{
  "hidden_size": 128,
  "head_dim": 32,
  "intermediate_size": 512,
  "norm": "rmsnorm",
  "beta1": 0.95,
  "weight_decay": 0.0,
  "warmup_steps": 200,
  "decay_fraction": 1.0,
  "max_seq_len": 768,
  "doc_mask": true
}
Each number is 128 + 24 x the weight over its row's rms, rounded and kept within 0 to 255. Layers, rows and columns count from 0. Numbers have three digits each. The size before them is the row's rms in percent of the matrix's.

# layer 3 attention query, 128x128, rms 0.0488, rows 20-31,52-63, columns 0-127
103:154125122122119123137099133091143130134119122172091093147148131099122143112104154092101156132133139150081127121115152103130118175125131084146098122109170152116098151098088152086147128103151138131103154076098125126131125138153137125137093122071108130124068130087152118101132181126139140138142185128127127105140148154153162144102129101134137174096182097111131118137114150117101148122122
101:141121114135134111157109158164076078124127118103156106138117104117153174139151142093156074112126111134111105138123129113107136126153109141116115115135099150108141116147131135138117123071127137120118117147109198105113130089162167177112113198125099134163087193123086151138169139129130140096147112105133110121139136125144100158086118143116126133136152099114097123122139115129087117132141
077:141138162132095116118174114134178120100094129107155130105170138152132127141146142167101156114129108133101146102153118151135113113134107136140112152136137125177147141123122119120118133098137163145130138132161116147133122140112106111124143082117136118108161086112171087129117138162105130106173117103093157112100144106158140123131124040165144122083117148152136150135136126158068092139182
099:112150124113125119119122126151166105111122153117150112161121143139133131193161140118102134117078138157114163130153129171080142123132139129133119144109131156149137160101129124143123127110097154111145113073135100163182160122140156115175156150141146138145134131121159163097109152126127127172142065137102165120104107123119119141089183149125132105142134123152117159112126073102152164143170
109:104164154125174138135108095137189123126141120156107138142095108145127088118131079159177146139112102130165133106115166141126064096118131132091141130107123099185099139117103114116120125175137151094137130123129120143139128134097110161117171098131108085092174082104143095131094147128138153114119132170142129160135139150122132153105133102131114112148110150149133157139132107110163165120132
098:150128130150113124122112095120129164115131114119175096090122145156131136108148145107141102087121098157128143146156123105128097133136157180157107166119178124101154101142150122093109118117111146089150157154131163100149131135159129115146086102109136122131088138142156133121127158135088109137129143096125102109172086138178117126076134097175138137097166173153114134124110151111111093145160
079:147140052177132110159122159116110145123111132140145117073174151127106125142110124110103129135148115144138114119125150193132142118158124171119177125137156131077153148165114124120140166154118129132120138125112125133130075151128094131105131166082101128133139137171150142155094130104139138135161140161110117141098120140140140115164145116110164094087163141139084153130095160098106138132125
112:124121124125176104104081118093141161132147135105125175134108119125137127109143091114168105171102135136126126174158134171141077118085138150153128130130149069160122150120100138130125164128172136092129107103168113156145121101085127165126121099131126146135127111080145107087077141092100106138136104104112165127143154110157166143126124113115135109162118128152115152139159094116128111128100
108:148142111134139107090136154153102124109132119127156145079136123140137116152087163144094062137136134135117133119113090118115138139145097133147110088169111109131113118133128104179101105117099114129147090136155120078119158091136144148110129139176107133138097120163086170152137082155104131059124146155107138097127113129109128179149116141154104147135136162132101084157128156146127121113139
093:071154134099144105120099098127137100140127133150130115126122105116096135139051154127087132112144154120148123131154087132149154154097159112118169097130082158134111163104159135109151132163118104123111111138146084114133132121112173129117143109125115088126118107105138182142164122090134117124159128146154169102130065115146128119088089145118148132118134150081110106109123131107135113100163
102:122176112117131148120113084122114110147179119077145131127095092137147136095145129077174157159083142151143150110107108135107121081101123085133111132112153121107153087143114137128116113135135141117121160137142152108079108120125169188122113146106114150168131122092150128108099161112132085135125129098100153114149165115121130166091172107143126117128125094131130147134134157179126118127139
109:147162131139114151118137138135113126157133120145167124120120117125134146089127131169105120133132123123130112137110095144116121164113116086180137114128115145160168072092110133105133125153086086126123144121159164085160064128147114125123121121114176125122134123123087108175115123110107112104126175123156102118165100079117104109128124092119120149122163104138145130105158133111104061172158
107:196124100150069131100123141113072129120111134077157123157124144135110147089132156126097125129130096139136125142089131148146159149110114122132086164106122131113095149109112129117149109137145139156102101119147126109093155131108135160122092134091122151136134128095131159086110163129133150158129112163114100161128131178128127162142184115143148113101164151113168103131108167146092155155131
100:122135130161132120097130123133086101168122119151129099140096112075130135120119159099129119120154121118105152132142072091125125160128110125125133105164112122127117126147135134136138164110127109130083119112128142117130109090161132144085122148172102107110105133128125144131124109089084183098178160128129104139124108138108108186092167167155143132105148112110146123126143151154106217129112
109:119123140145166097122102168124122152147123184117144157129128098147061127135085136132159132144171145122098115123095082134143104151090127120103164155114178105147108119113100166122121144138123126136115152130133143104155122126098137166112143086157100114103094091102103118131141144154146136140162116183106106144148095107133173159092130135136140122142139134139071121133104148173162134128112
096:142161115110140130158144208122137130113131147120094086135103135151151161122119145054175131124146100158166123125108144176135130099181145154130132122113118139114149162122150091140056124144130089091149129135119126147121104159117140105134109152144095091128135118143138125132146128102138135143123106126134164099171142140190128144110110131098129119154120102130097138128127148125103147173107
118:105146148116133143138120093110160107139155158112098093154150103100141141106149198072162140142091142173119139150120137141057131143114147065114169130181143131163134126153144134111132123115137128100097134098115160133112127102150162096117113151107106154156101139126151108139094138118125134119154116126114110104146145105111114127114156120130083132129153085127114152151141089135113158169146
105:112163118144094095150105116156130057132107187121142143177122105140141101153137104150152116142120091137144118130111155181126143136140191127136124098142133140189118126129111152133144164106126138116158131104113117154117097093121100123123103155120141088116144116144148134158113135151148125110170077154120168105071153107139115150167119100084130146148113130125123135145111113158120150131155
099:148113090098161134120118143096157139112140137113101120120153086164110128107080119159145102084136173132092163143118135136128132127140127138132161153145126114115135149119116133135069133140168143087169165143100134136112118158122183154144145091128155107160078120102112135174133160099162116140120137106190139127170154118105154119084082121139094128128130124158115116113136110103141103125112
088:148178115098106100133123135130120157107156095134183150143106158099146159116130136128136115137112145144127156120178115120109150158148117142160101134080126181125105149143119150133102123060118146139119082147161143117139116135123130155129106155119130138089126173148146160081101134129089161140111129099134133152106146133112082133120153109118132157173128142092163095113167140119082102158135
100:106118117125080108134141120120111168092150147136168133129142120109125147103093108095112144133108177150121137146127097147143119119125129135120193130149077133119097149189125144105110147161128081146142122121138160123179159131118158157119122106130107109102125157095137112106132139131147128171170138175115108134135122136061178150148170143087149130141144125148155130147120108142162111166124
099:151104112124099136135151157141131123159132112122164095126143079136134111111108102152134156133120097149099121118104131152108116141124131090151163146182145116136094133122114127098173156080107117090192113140121141164137088108095117144106119110140115108094096076096107112114090110145113181126135076146109103108151144108148146169119143119150108180140113137140111109149144093141115157126142
111:127160169114134158134128166108122132104132173115164169111167128136093131147146132122162111111146104115071174127132126103148083124123162114140102117133152118102126131157112155081139136092152125169137126126131125150113114137124093128104102132083132114130054140150141087113153114125139107167135139104121097099124135119157125123140137122142184171086093159159153154139139147111129163089129
105:154118106160174124169147130132143142132087124197108094094128101093134162185133146132115155144144130137146126095125168108119135097142111134115124134152129121142125114138117088114139140099109134148129133123147104128132153132129102171115148178148142151134113102150129123141132181102124095089130169149175141122112153169114116115142192109121123148130078131111136129113128106078079126165152
# layer 3 attention key, 64x128, rms 0.0484, rows 20-31, columns 0-127
111:189159141124111158138108104133133125141149043127142160134117160093146155168141099141121144154127092116160128119165149137102125129118109142115131102114126118178141100140143109134124141148127136149121139115183098169144151141116154119096130134137100115159127122171096107111136082127139155108096130145134133139074137099122139106132128141154157139119079169129179124140111134089095133081120
104:123154157112166144104116133100137111122131107167108115134152095143151142183148144106147104138100121160106113157132126128125166109118119130135123137074135134176122135140081111124107104137123074091125129126126130160140097098086156125098162146163120069121131122148150104102117181120163169149147101150133121176129121113119119156095130101095138122148079137116165128143094095110124169114138
108:143109140116085086115142089135158144142091107139113091116117167154153098114151126141054073130143117122098126112139180116137143106133099107125110197125104138083147146113133097120125103110156150118141121131125118101131166074106141139130157135140121136157101076131133128150147141125130102109096119105095169095132138152133099152148139140134101127106123121148166117160150113137117081127154
095:123108140157130145153113121167158094135153135138133181113115130140117123156118130141140090143149138072088151080125126102111110119139173144163117098118176147117125132158141086135121153101107127115132122147105150104135160125124106118180080121114149134172105138120127118144112104147126146057147141067122118138153109177125119122109126129152163132129152155181089109167119112124153103134124
105:122093171142062086180116118154126127126097159098088083118134169108133143127094146093125150136135138132135128133118115087116147163144097128117157123125126105085101129095114125114108159097139103143139151159128124117134129134140129130114111136087133163118103099111154147180164130122124157124143139120165147094113113158134145134124103140116115166115202084118085112122143165155129132095109
096:140131125126163158152134102125122119134130077130099117134126096104157148182108137134193109117120104120149104147125117172096148088120133145126156126124128139130166144128137144128101146139139133160168142123110128172112134134087173145090100152112126107184108101147099062118135134090139161113122110159130161136122145139144125136120165088116161090129113144114140173133069102139147163134143
160:137150156108143150130141143112123128105133122108096137154126135116142162137144153077155122117121084158142111144110152133073138132143131133119102073129178130136120098162140113140099113100093097114109114071129147115126105114115128099108108149114120125148118150175155093092127108127128191095140113152104067132112118095179093170103130134152156109145145154091122158141127141120140175140127
091:161072147129142099139105144139141114105143135140115090118154148192113138091134148113098108136137120148124123159135126086174096120146133141092128120114157155139172138158150144101120133116143076103124109117102130100138134160141161125115080134088192109166082129146133111102175142147163122142160164136115121108161139128165111177144146147100156130112153135126158154143114128157123138138122
097:169111093146152116117116126081100091132112103138105138153168145142135162138106146166145111135117143163119146155153143125121150114157106151148144122099159116109067115102133166091155143130149164119148132150149111102123079173167124138137122156167143111105149142163133103123089130110142119140077106108110139122095097100145162104093125139098100110120122098115199131121128143137134106137097
100:124137142087090172186181144155104159184088105080113151090118167139107138145154149164101118136114125166144142100120180148107158136153123113090134128143158125126133131112108158100131129091124163100126128085122118087146129131100107154113119135132146151152120125132147137110122162138121148120077127116153112147140136113149082132112129099111144154142178136106111147119091138108121150097133
099:136118106134088139105098123055142109136103144150132134122123107136146138147135132142090138131130152152140084137149124157092144116062138090153134185146110140109143140151164134134090140132117136107103141077149129164114127136145138098144048110121135146138084095116106166119120144183106116124096091148158156118114163117138149174128137135156112136122124125084158120123111128130135114140149
095:132116183139123142092140129149116150109106135077149116105143135166120120144098127134120111131114111152131122124133141181144120137122126147150130153127135111083134135144133144143113152133132093105129179195114110150142088127129194123133120131162125119154115090160139182145145157081174101136112118129117088120059180131102122097135121149136149112124117121140099125077122169139116149139108
# layer 3 attention value, 64x128, rms 0.0487, rows 0-24, columns 0-127
097:109110112074157110097080133090162120129146107075163101134140117125138163128120123097176102147061103146135159104138115142112127104144142128130157111147135096093102122140145135105126160149104133056138162144126086133183113099173112106102120120137125159119130134097148124149109124134152136113110127123169129120134134118115116141104100151117125112182092110167093130122150121151118122132154
085:110150156157114115122107136149105126114099184153138130134140179171134107125145109175146143150152157141106140124142125139097100101142101116140090099129095119085102157116133160155145153149130085138156143143083054132166100107119168118160138149125099109110087139132097100105138081116125140109140136131108112138156126124140156099116111172118097162174144109154132134156112147134126132157128
093:101131151137125108160165133139139121088138191140169117131111142143085121121146149107152149163103123142125076072094151147122126140147100105144132085108131115145170150126141149083154176112133110154118150070151126136150164150133119117195146124136103126143126133100150100112114132087132170149133113116152099115157150140122145134121113141098111109184101146129172126128141155121119145130114
093:126145141129130152136105152119150127102129122147145147155119137179141139130127146101092171133157108129127117109080123099167092123157148090094164129120095115131107145107116118138160140129143098109110151163115163106138119195118127121100087133103138153104146131145135158123129152099090120136137123143192066100154093146161112107124150114107137132164158153090115128122107164157139139187133
096:154129083109115109128143155113080120130122127118111176092130133122125119130162196151104176114119117166137117142166124143110113130140082134149095154121101124112151109136140117105141167122117103164093140116125132127118118158148107094152119122093126141053141181111130116172122130141086127133124112124128174129108174080137120134164117114084111158138125119143148167149137145124095119159109
089:134123136100115110098129152121181110104136130114116128130117075137128133119153137149163128101118156127109145137155109128122136113125097062141109142106152088160127119118143145123141166122099134121110121178076125139121129169123164122133168134107170095162088107092122115128132106142149113109145109123136111127171130080114122134062152116171130133096096065141142174095119117113140089129125
087:151130113142137111102141114123121113123148140087126152179132137110095115115131121168090118110132075120112128136137101104110144112144146115175137144123135114126130127066149140124105156120095065142083119138130128136114138136164096067164109113157130120125128113103113167138146087128169137092135098151189106136072108124143105113095129090138128106157117149149135117118140100111128065121123
090:159140126174080151161120184138121150147116163101156154096085130102126109119104142147109105118115087107131116152114107172084116134128053110112117129130129152076129163147134090137134151122178128126101153116094148127118139193116116117180098113115160160129120123120133158090145112134133120159089132150122108140120105113103155161117141130136164145146152134122106115122148139154122120139148
095:153180115141123137143106155131146110147164139151087122126131165117118103115131162152112092125123162120082145097114166165119178153140139110171103148124128144116121157144156124121098118131153128100086151148125157130111141115115144096124102155141155121122127131138172121128131115106176143180109139140130144103097105126148092140154144168176111109154104108136187162179146113100096134165139
094:127177103119159115067118140088121105142095132136114110138147087123106132111118126120131165174152112119165135104132160126148157161127148117111130109117163145126180149115094152092110143117177118140139152097093108176140143106112143117116135077122124135130141126075117124142134085109117159088118127143102129150144111167135114129165076109144102140105122129169086147112154134159140094107105
091:182168115175098149104146121149109136133131143115126165093100139150166152095144146122108121175126112179105115119163110133109131107144153158155122156111118117108147098155131136116146136147097205140123123142140131152147154111124158131164133133072113107129128092149146112125120153102139117111083101154170130115134127105152091116149148131153101120130115182125084122137112171160111150108138
087:110116133160124152143101126162122149129140170156156084113140138151099137129131091121110132054093119128153109136124114142138168131111146158135094135126110117145153125136101160108156152134149119136179063154128114126135081131132081074141093122112127085103117146154124138134117121159140127143119097155147097140126135128097112136131121138123156133134122181106108113141132183068163093141149
096:152134116120138099109144078132101091132123143118147130107170116087125145077132167122139176128113154110102156094109119133122126138119128096155137099116089142118149115180122081142123151134145143144080118176128074105110109140121176167158121116110107153091145156137157129095129151144135132162162159135058139119116124134092125172152169117129145084143125126108123143134109125116129146139128
095:195139150131134129147102113147146136119107107078147158116134140125126136119122148160090117079111142163132113128124157155109121105132161193114168130136141152159164096164133109137126137132133152174162144120131141170110118197101159124149148117132106101137136165126147127104121089131156127129112093125098170105127126139160126174109163103133127101094162141129123142148131164165139127165129
083:169095055163152093107131128100159139152131180119142127138142091135125137119184169110151143162146158122100138123094139122115119137187115092149159124152114125159161119134115107103138123146128112095143126137128132124104098157128114175138109124141152104109107124162125109128155097182123099106100151108159115170106133119153176143122108114147100146123130129159152110146110154161133113088123
091:112078137180160124141169125125140155133087123126100106178129133125158189150108105156119123153087106109110126128150146113131149142121126125079085146162163110111130142083145117160133139112139136133176145158159140072123147135120131130123086119105119097103144146118103101125129124128126118118135130116117071086146117120138161111127131136124102133140125132156084151108071119167147103124079
098:136102104090115112147124098064118131160096174182116116150120104121129121123132132146121104130114128138133117130126113140127120129150141097118115074151145132112088119167122119135140112107124127201144150103135090112152143137088116094183096170112139099144109138134085135107107130109136100144096098105120137099143118102125092118089133150173126167125143131136097077116145084086116150117138
092:140118132140137158149113149117160126139127074111142106158135172111128137139137124155149147139154089132130123112096115134138175112146138115104103094156158171132164117083154096116105169144113160164110096123100130097103168143122105081145141110059120117112162111135145157114150112117102116109114144151125186178153143134106132132160125102121144136165078130124114132132137150111094127110171
098:126165094130116160134145125144118080169089161119138130089153159127148149162138134123124127123132126161134124150135166153104098141110167116123154127116161124162139144168163119163132160120109146085155127126103144122129101123133112151186136092067115131146094125149171128107135120141129141190148101116118149140113090110174108113141128091088105141130148127166108132135163165115143139089100
097:143102110141120134097133154145061121112105145116122138113148128117126113152113169121160105134127177136070174132160101105169119119139099124119129107124159121144109167136123089153145160151112070146150162144143124103149190150125155109136143149131112155116130134138111158117180123099168111098127127156157136110167079157129101115120131114133121118097101128161123109156149130129121178099140
098:116145168154141104153105124135054129149135172122139115154134167137122154110101149165144135135141162181151136177117088117136111157085147138151113120123158135104104138104137080137147132120126105108126139119153115098163124119135110153138136091095121085126120129107130153115118080119132190102160138109135123125138096142128130124079122106130142191098167121116124122159088148125095137140152
099:113127086104134081128101106106145107106115065140128071106101132106169081142153101143144146104097151133128106161109129119122116114114086142178151103151144099106110140133142120121127115149121096119096130119118144131142147052110125113108128097131104099086092148134157082118137099135179136142126114140089134149111146099133145124111151131177168116144117136126100152142145156134087134120119
084:101130138138155141131135120122136126144127099092126167123126141166155155132095151132100160146104133110153137141078110102101139123139085140120112129109095146105126138063140146152178127141093114136181094137108102099122130111130135145102123118181181142134091147122143176142101093131133153124108125134136132127180164107151145165127120092128101112149109131140107105145148149122050095122136
099:089092120103168122146103169131093130153091127123111138140139121119105128107143127135149153135112130132125086101160113149112126159107157112117146089144136109086119153153091105165106130197137120197142157115152096127114091080090148132159141117135113114115126178144074139167161147151125121179110110112148116098124142111160126141098136133123134146114131156100116123094126102110133136127162
091:071116128108136125109119148124119093134099127128072157113147092137146150134125139101149131102135100101167113133087137095163176109133170144135103140168165127091153116090133118126151155125126116147163167129153125105124102109098115160125097110153122148142099137105086166151121091130147102098160116091157134150094133123165104096168145135161193146123149110120124131131116103122118144113107
# layer 3 attention output (transposed), 128x128, rms 0.0605, rows 0-23,32-55, columns 0-127
088:128086114144170107134107119103106128134117135139136100193138139128108109126112124120138126129112133132111129163101153120149129151120162165104110137083143150141130140091121138125167158130102135126090167081102111111164079130133106156133140105083132120147084126136176113125106193110132151128108129136095143144093180104122146132149165142137160138117184181105132140093095144128144134137154
089:162129120101114116187113114120102169095144152083164143129118132096129129091114080137123128102114152134072141141120127161125167160097130123122150092119112129134181132177141108094145093140128161158118130128108146140120109110133157114135133164097128138145138111140135105098171159120056125153108108130125155113105127065111139153092123141092174148132100147141114112137130141139136134132160
078:147150093178105117101098186165120129130133095087102128150129134144138078100099132121083097112148119147138126109143101153135118149128105126151148099096143152136123155122121147109101136112132165108121104113109092100145087125136136149132150109147124151148135149138122150183178119112090128129169155187142152160157143111138108120162138102134144161109134099081112159155104171126120114111105
089:102094114110145158110169137124128135132124157120102169100125111092092124153177144144142099145161115121159169145134099145155124139128100125108116110128144121116157103168105109128082115089115099156108170144164138115088131158126078142111144095140152118129113121164130141130121075147109115111179140103097128185115113136088120118141129134126098140097122122155150135106183144087118147091147
094:125141135162141145137159170146134135083107116136124107150126144164126109129143107110106121154120137136157155095110121157126148073141127156171126118113137135088155146148132093142092106168120132120153129143148104176174108125167070159150119116115150151166102152112137132125126125088136151156129078160132138135154123140171142118144123113114164154152130138064095111142138192131110097118154
091:088144156133147171110090123119120153083127129135130139126149132131130097141090123080151124157097126131125120145132094153110066080079116094096183111129162163154118138111148144177128123121122151153105143116132140106135126133149137146104108093110146133106115115102164088143131153084135151119122112123100113113160133113136145133100104125126137169150098162156091120117111088118108101065143
086:120114133114101084108145109113152144100151106143144148170167169094097115110105121150134130082131148078136144110143143177129134133130177095100149102141128125134164151102099165130130116136129111117177127102108090081127116095167140166154142102171134162143096153135131088122172160121115131129101092165128113135102154132128142173118108110111131162127095143140105163143124127132162106145138
089:128100120128093124118170116143139175138150120110183154114124139107132122114116145142104185136134151111122148113117125158135098118164145141112135140139113102103120130157119094098128126173138114169110118151151133104062132141132064112147114117101125135129113130135117124123114116099151130112096107117122109205139123142128147138070106086090135173157112122102134098122124174126097095131077
084:113100113113129131117136122170129121172134139145109114125097116161129111135127107137114107108101106129116110121121111135096094110162109141151116139132094180089159105187147112119069093162135140169140105105083121135122129146130118106116143149141096129128098129136103107196093162119118141142147065137141075165154122138109115156145143149082152112091126120112130133171132155115170109127124
082:160134167116131053122127134122153150156103131121104131184154118150162144141122131111159129116137155119109153151105140133108101088140128098147102133120117137124098138083088125119145083101106137103136120105128139139148116096151086128171110131131126102105117127135167120125148176109157154151138104093132122123124147087145139116077138121124142142153139073092081072144128104102127080131157
092:092133155147119137130131182129139110150182114103153103119154128118125085119199129121097118082118139094188119133151148138127141111121092090090130165122159115130163172164148163164130139092130129113150124126168105112123138125147109141146151110128126143139159158135116124177152148119113138090128064123098144163121137124143143153130072114113122143124131126137124164148157145136148113097124
088:158164140138097159145119151131128108117130111131163163110137155080150092143155147151096143117132144153090138135099141154153127138139141167124073160145098148138138176163136072110123133148155129091164112147107087148120135123120161128132132172175155130123151069126107097119095120115137108142107145131159129107143139090113116126141133168136132094138137136157084129137131072128114179135120
088:142133128097114140164117089142136151135139125098117098091109133147148140162124106108147126104099108137101137135147088126071119070134176125145104160136132187124086101080178099137104133110135128159111111110127133187099156129127114148129112120124083147139116125120153115160134089062110123133140154115123182153109096148140130110161111140120139114150129152104128105154131137112123100161146
091:106121089146150172119157124143133106151101094103133126068145133120157143135114123107132142116152103112133094100125118091138157100126110142108111196119161112094111123062097117156106155157127123169148116161134120101131160126135069161146160141155130143117142086107140131154125133121128079111122130154182150113103129136152136100131141142148139123137115159102079131158129166091138136124102
087:114161147110155190100149114122132167124128101131073161135116111142079114122077111102163141127187169091116132136151119147117107114090157121139158095128162132118123096105102162119134143118091120122103141086145093102128105112146123114114126114105136150121092156135102126139122167081128128162134165089143115133136138123111135071112115082141167148141123104128123117093119112103122153131104
080:132120151104129089157127093086139140119125137102155167128103087135095137107123107130179101098171142145158096104121127082140145143159151150096186130159140124127104133100138130104170137099115132145100126152146106074161100096130101135130120122162155137120100111119115151107133082108110165112145141101154110154134131087099098088130076121145117137140118090134139132169134109115124095110146
098:106130112093094163153087125137102143150133162151133161101105113163136146103093138149122116076115153127069135148099127128107184117100091103166088099124168122098094149128127123114127107126152119157158111122174137136113132123118084111112094151152133138096141131110108112138111123143112135087125122172145117179121114098167170166133123097146168143130119130141154089115123147151123118145108
090:091135134102162178147146135137144129088149116126119144132107126132134127132144101088117109095122150151138138145121151167119116102140078158124130178174090124163142098124139130110151184154108132133170136117159130109131132135138103168158118146129158176158158133123115120141147157128119154117073121121138132154149133115179096112149087091109135147172110153160062128135114108157135108155136
086:124139098129130173149137143113154160148136117121112124145110133155153156095139133157085171139133119109138087137115103083123155103122103117111141168135131093104160130075116089127136132095142146125111110111147183118123109136132098112116125172075152145155133145098101135171111166140115134097143129159152139093111137103154171092170098104100143111113151112112097147115131149164095137177130
090:127116160144118150142102093136149148128142151098105093089134121118106134121080106121152104135140152140105111099151142099107146119113171089113152119156151121120115102136174147127157128151116133149134134129136133102137131083168152128146104166125193134098132120130117130138150121149150124111105190171146173105141098113143131135105102082106179177147127137131105087134095165174116126130098
091:154102152126112102130164121114085149125132153115188164145121126117125152118136148144158125076140132137104108124085154124081130152160122087153155095121118104138126152149117108065161111131110102112146133107129106091098128076117097141103119135144157166101124137160101123122145126136082125134126131148120143137159121076122141141136179149157143141184138160112155125112120165154083141131139
098:139127126123131097128127117152157104141130101121181106130113162107149179112153144107129173166100127132096098120128093165101129115103146151128101137167095170148120097101139123173139107146160160084158152112146095128097137141161118174134121117105130147146101128071161141120106145102149145140130131131153143109123135122129126193155171127131125165130139120068151145110111130124121153164149
086:123162114097130163119081123105142151126121130101150144133114178140087123107152147157161104101129108148138127111133143150154145138143149147123115142124170080226174124109140152081144112119099115096143130127173104142116124149127145116111122112111136096109129096087166119089138174162120104123109141132128116146129121113148129130114144079106124146120162168151118152094123108156165130131122
110:149102136125112145166124100093119140152123120120119139104109126104181132160092136125142159135100133127102124142118148100132169131115160146127093136138136110112101154122125077144131102164126088120174107152157105174135161133118100166117098152164119142075115107114123136113133131158128143142096096157148199136141151134153109175089125153115157114133121100115114094135111178152100172148140
086:143122152089117143113109118084130117139150132165079118110111137152170121125104164110175179152102136116094155112140124154112128109072146120142150086121130108159113155138112133147129122086146122112161131115108137132130117136126098074109117143152116125104157128130095131143131103076152109080126131096127145138165142127158134122067071143129095133133125098113095170145109109120118092084139
087:149129147144100150100142113101108131158127150094136132120086154151096169134069158118105141110126131110111128164122147125113158126157143176133107128117108113112095132144128119131166094085102138144104119115117134114111152177176103128111126109108117131129107084183141124100139101131140118107093136102114159146101128171132130125125191089148123128094126183137108136118080156089085122126134
094:137103124131153152120115108107114137119119172107081129127119109106127129118105145131138089140117105137106172180119154139108133115132158156156139166120106087101159083164161121081116109160147146124124080109119171096086110114148114145097115147104167136099123125128137159158141105132132117152114155115111124133165143111088128172103112163129127109161179133097143101134121171166126151083118
094:134118110161161153127134139129153133133139123116113122118122117181145123127124158116100115090127108128112141121083115159159098131117087099143155104130172098153149125099104129116143129149118135144081126109165166102106048132157095145167156107090137115113162147151154179137142115135107147111098106105131128096155127115133123134125115142120088082164145152140082139169135147099140119092083
086:154128124114114112132146165153150102124121125144119116097116144149141123145093134144115173146151134066162134124111126138135109102200172154122120145164125157157150082101111176133096152139104094149116171108162126103107145166111099115168106134159141138127122100151145095152119144162109135119137140136156109156086112129153122136114103110103118087130126145122085107089092156122126156107166
090:107163106115164091123126162113135111155105102145146134155101100089129129109173163093154088127160171146156151154123137086103150147139175149111082149109135061109094119097141143142109156156145154120164175132110108150125087169125124128141123105108101118122138125139155138135118105132179109093115132116126154143119146137150145108105168128125113114115159113111143119130133089110133097131173
096:121159122091147105090120097128167122153098118089113131156111140146121095167172098142142132148130145109128146156117132158139079095077077130104145133100122124162125118082130155104107137152152134089159139122144107169116157122131095126161129085111186080114174102090168131101095153134137132134128112107113131147127153096136149123080131161123131148134135131165129104119135116123113138097118
087:131144092118138215129106109126135153120137116090084138133164129112161104096112130144141151135096122163177109140127093118162164115135148126143094164110142185126138110101137146151130189141134118157153117174085144122122096126129121165121099121126182123129125109104122123156159117112100106108144172126093107128146140094095131143126141106131135120116170157142109142117089154147116124124106
098:077146100119160107133160124147149129123124115127099156152113139085093114097127126111113134077126148134177154168179153143141146098151144146144122134143119150176120136107178108105086145165124152145164170106114145149094141133114140153154126104106175120178163175105102152106114124118141131150127099097125161135148143142138125130128140106140106117111113122084127170095125109093141095135110
093:152091157164092108122139117089119102142119109133133149056150131116131160092153150157094086162126106119061149141151118141109113109108092108156142121148147148146133121184152112135143095098123138111163170141134150129104157143091165160133099096101138113153144119167136115094131158176130103121121160136110146108142158159126113116143125136104120095106148119146108102159141133113124131159116
089:149140136131119100129129107171097127140113133129120133106092148146170141127078161146126132131105113178119095098120148087131122165129105146078116142163103126110109086144157112144150099168100127124143131116099138131103175114122113104121106135129124111143169147138099153121138107094135156072146127124129119108112043124154144068146104101120140146115140124127082079132116166127108148133137
090:149120134122104112173112133125171156147117167115094123119174116132125079089139135155072117104102075148152120129103174133138119094106105105124117104158150100145145119139133110078141110157107157129164156112128147112138119160125109137164124116157130086132121103124175123107143137148136133108134100151140101128095124077116143135138098095134147176100115150144110119149059160130156136123139
100:110174101149110143170143161133167146102174136150150139089112145130112122147123128132096122092121111134169076114129135144126168121127088152136159128160165094102131118149142154133138118154140116116120102095096144162088155120098086069095131135119147170139121122149127152094140093125094096138086125169160157130107094112135117151144112119098097126143130153134151170119138129141120101134092
089:103104119122164142148130109094098152144107083151150101145144141109134110098138100182106122145110130142177124126108128091099111132190113125143108131152093109108114103119131155098165130149177150176109109098139162142132131132151157138151103157090162159110107123105090114109148112112153162084108144132133117105079146153119115122192093129122148117161112129133138147123114097119130144159114
088:164103145122071083173145157142125114114097185135110114143140132137107132119135153139123173107126094156124092089141114114112147138170093102148180146165079147122103119149157107124168129132121124146151131145106141116077152131109126087121099131197133147116138120130135135114120061134108149095138117146105106114120149133114099130141111149118088155139121136129145131117094111107126142163162
099:143137130099116164105099150114121136129111126116156117141138075121101101128107085110150140138114144138178148085142160123128065132136123160088134165070131111101106140114136146113140103045121155121129151119129101149119107146112107147110085121117123118169118098120133116136122166138193083120153129125128090113113132146084132100087123106146141125118137141141089113126135146122110093117162
095:153092124115103109125127120067144134142136129129106123167151097141136088137084153134139169138087134160111145107121147141117099134092126120138138101090156148125124149151142126100142104131128116162088110135129116168123147124125177118104079169125111115126154077116127126108104135120182176133133129145125165149101125154125155107110171109103159102182151125126129115108140104164094147137186
091:120140107090170135119160151079142094108129131166106114113140097125142156150175116173137166121137084127108127144112116116125149109111088098153118115117134095160151145153114130149155051111088126129144117077141148092124109139088113158121130092087133101168125100129092135094102125102160087147139131126153120125124115125101124157133132136107112149137094114145142159085122160144100124149112
097:143139146123131117114140125175102130150155149091108103136120142096179126106128125144106099138137115134164129117177113177121129153163134121117156152122119114107127072130150098106113135160123148108162149103160105124137092076123100105127077085126151121129142096109133134126099106142142092049133127116101130105130116130146141146155128118135141098128152148146103092140146162118087145176180
095:102108110115095111147124115128131114108139079149122155116116147173124157142096112178165144111114137099096188148095179174148149131130160167145129105130106085104148139121115122081097079124148122073147141153139148154136141136153150100117147130090091080144157153143132136156112162123106162136125118082130146110147115136155151100123131133158139129110132139135147132171095130120101128126104
090:136116110143110117146154121181123146170084101123160127130096169125107114116131117127131125153153134134131142075103139110154138145133118130121134160123132096150120113145096110144117124120101103109147128078177129108148061134173112132121174126101130146078085145134114189142137124145134108130117124151121156128130124132218106122179145132115137155107138147108127141147133155140082139160139
083:130081080121140120135106130131131092101143120124131114190102111134123127130097137127136140120116122163104154134125167105125064113159215134118139070133124139159122139133126121074159104155137096173142158119128117073138145107123127139127096155123119119140134152090151107105119116090118120109116105122158122141151163138139090099141180158132124123153121099098132151115097128103132136157128
088:105112127134123100175166119106098174132118153151150112118157119107095162154124106141166134141144148089113124143149110133144131121152095132134098090131176167162129119142125112085126159133170152110071127121100098100130113139121110140152141136127140117134114183140114104115178154120073100141124154140143114132097144150154180161142134118125108141105112163114101174154134123088151113157102
088:144125117092119163125101121125057126148090169104089107110139106168102156159125153075181135134133128129133134123123106112098123107107126098107132134129144127101101136170139103079094132114119088125110176155089112131117086138130104124142136129110115131110088129176156099139161153144136129143125130138135156113159133128142163096055136144099103115155143157119098119137146131122153102144147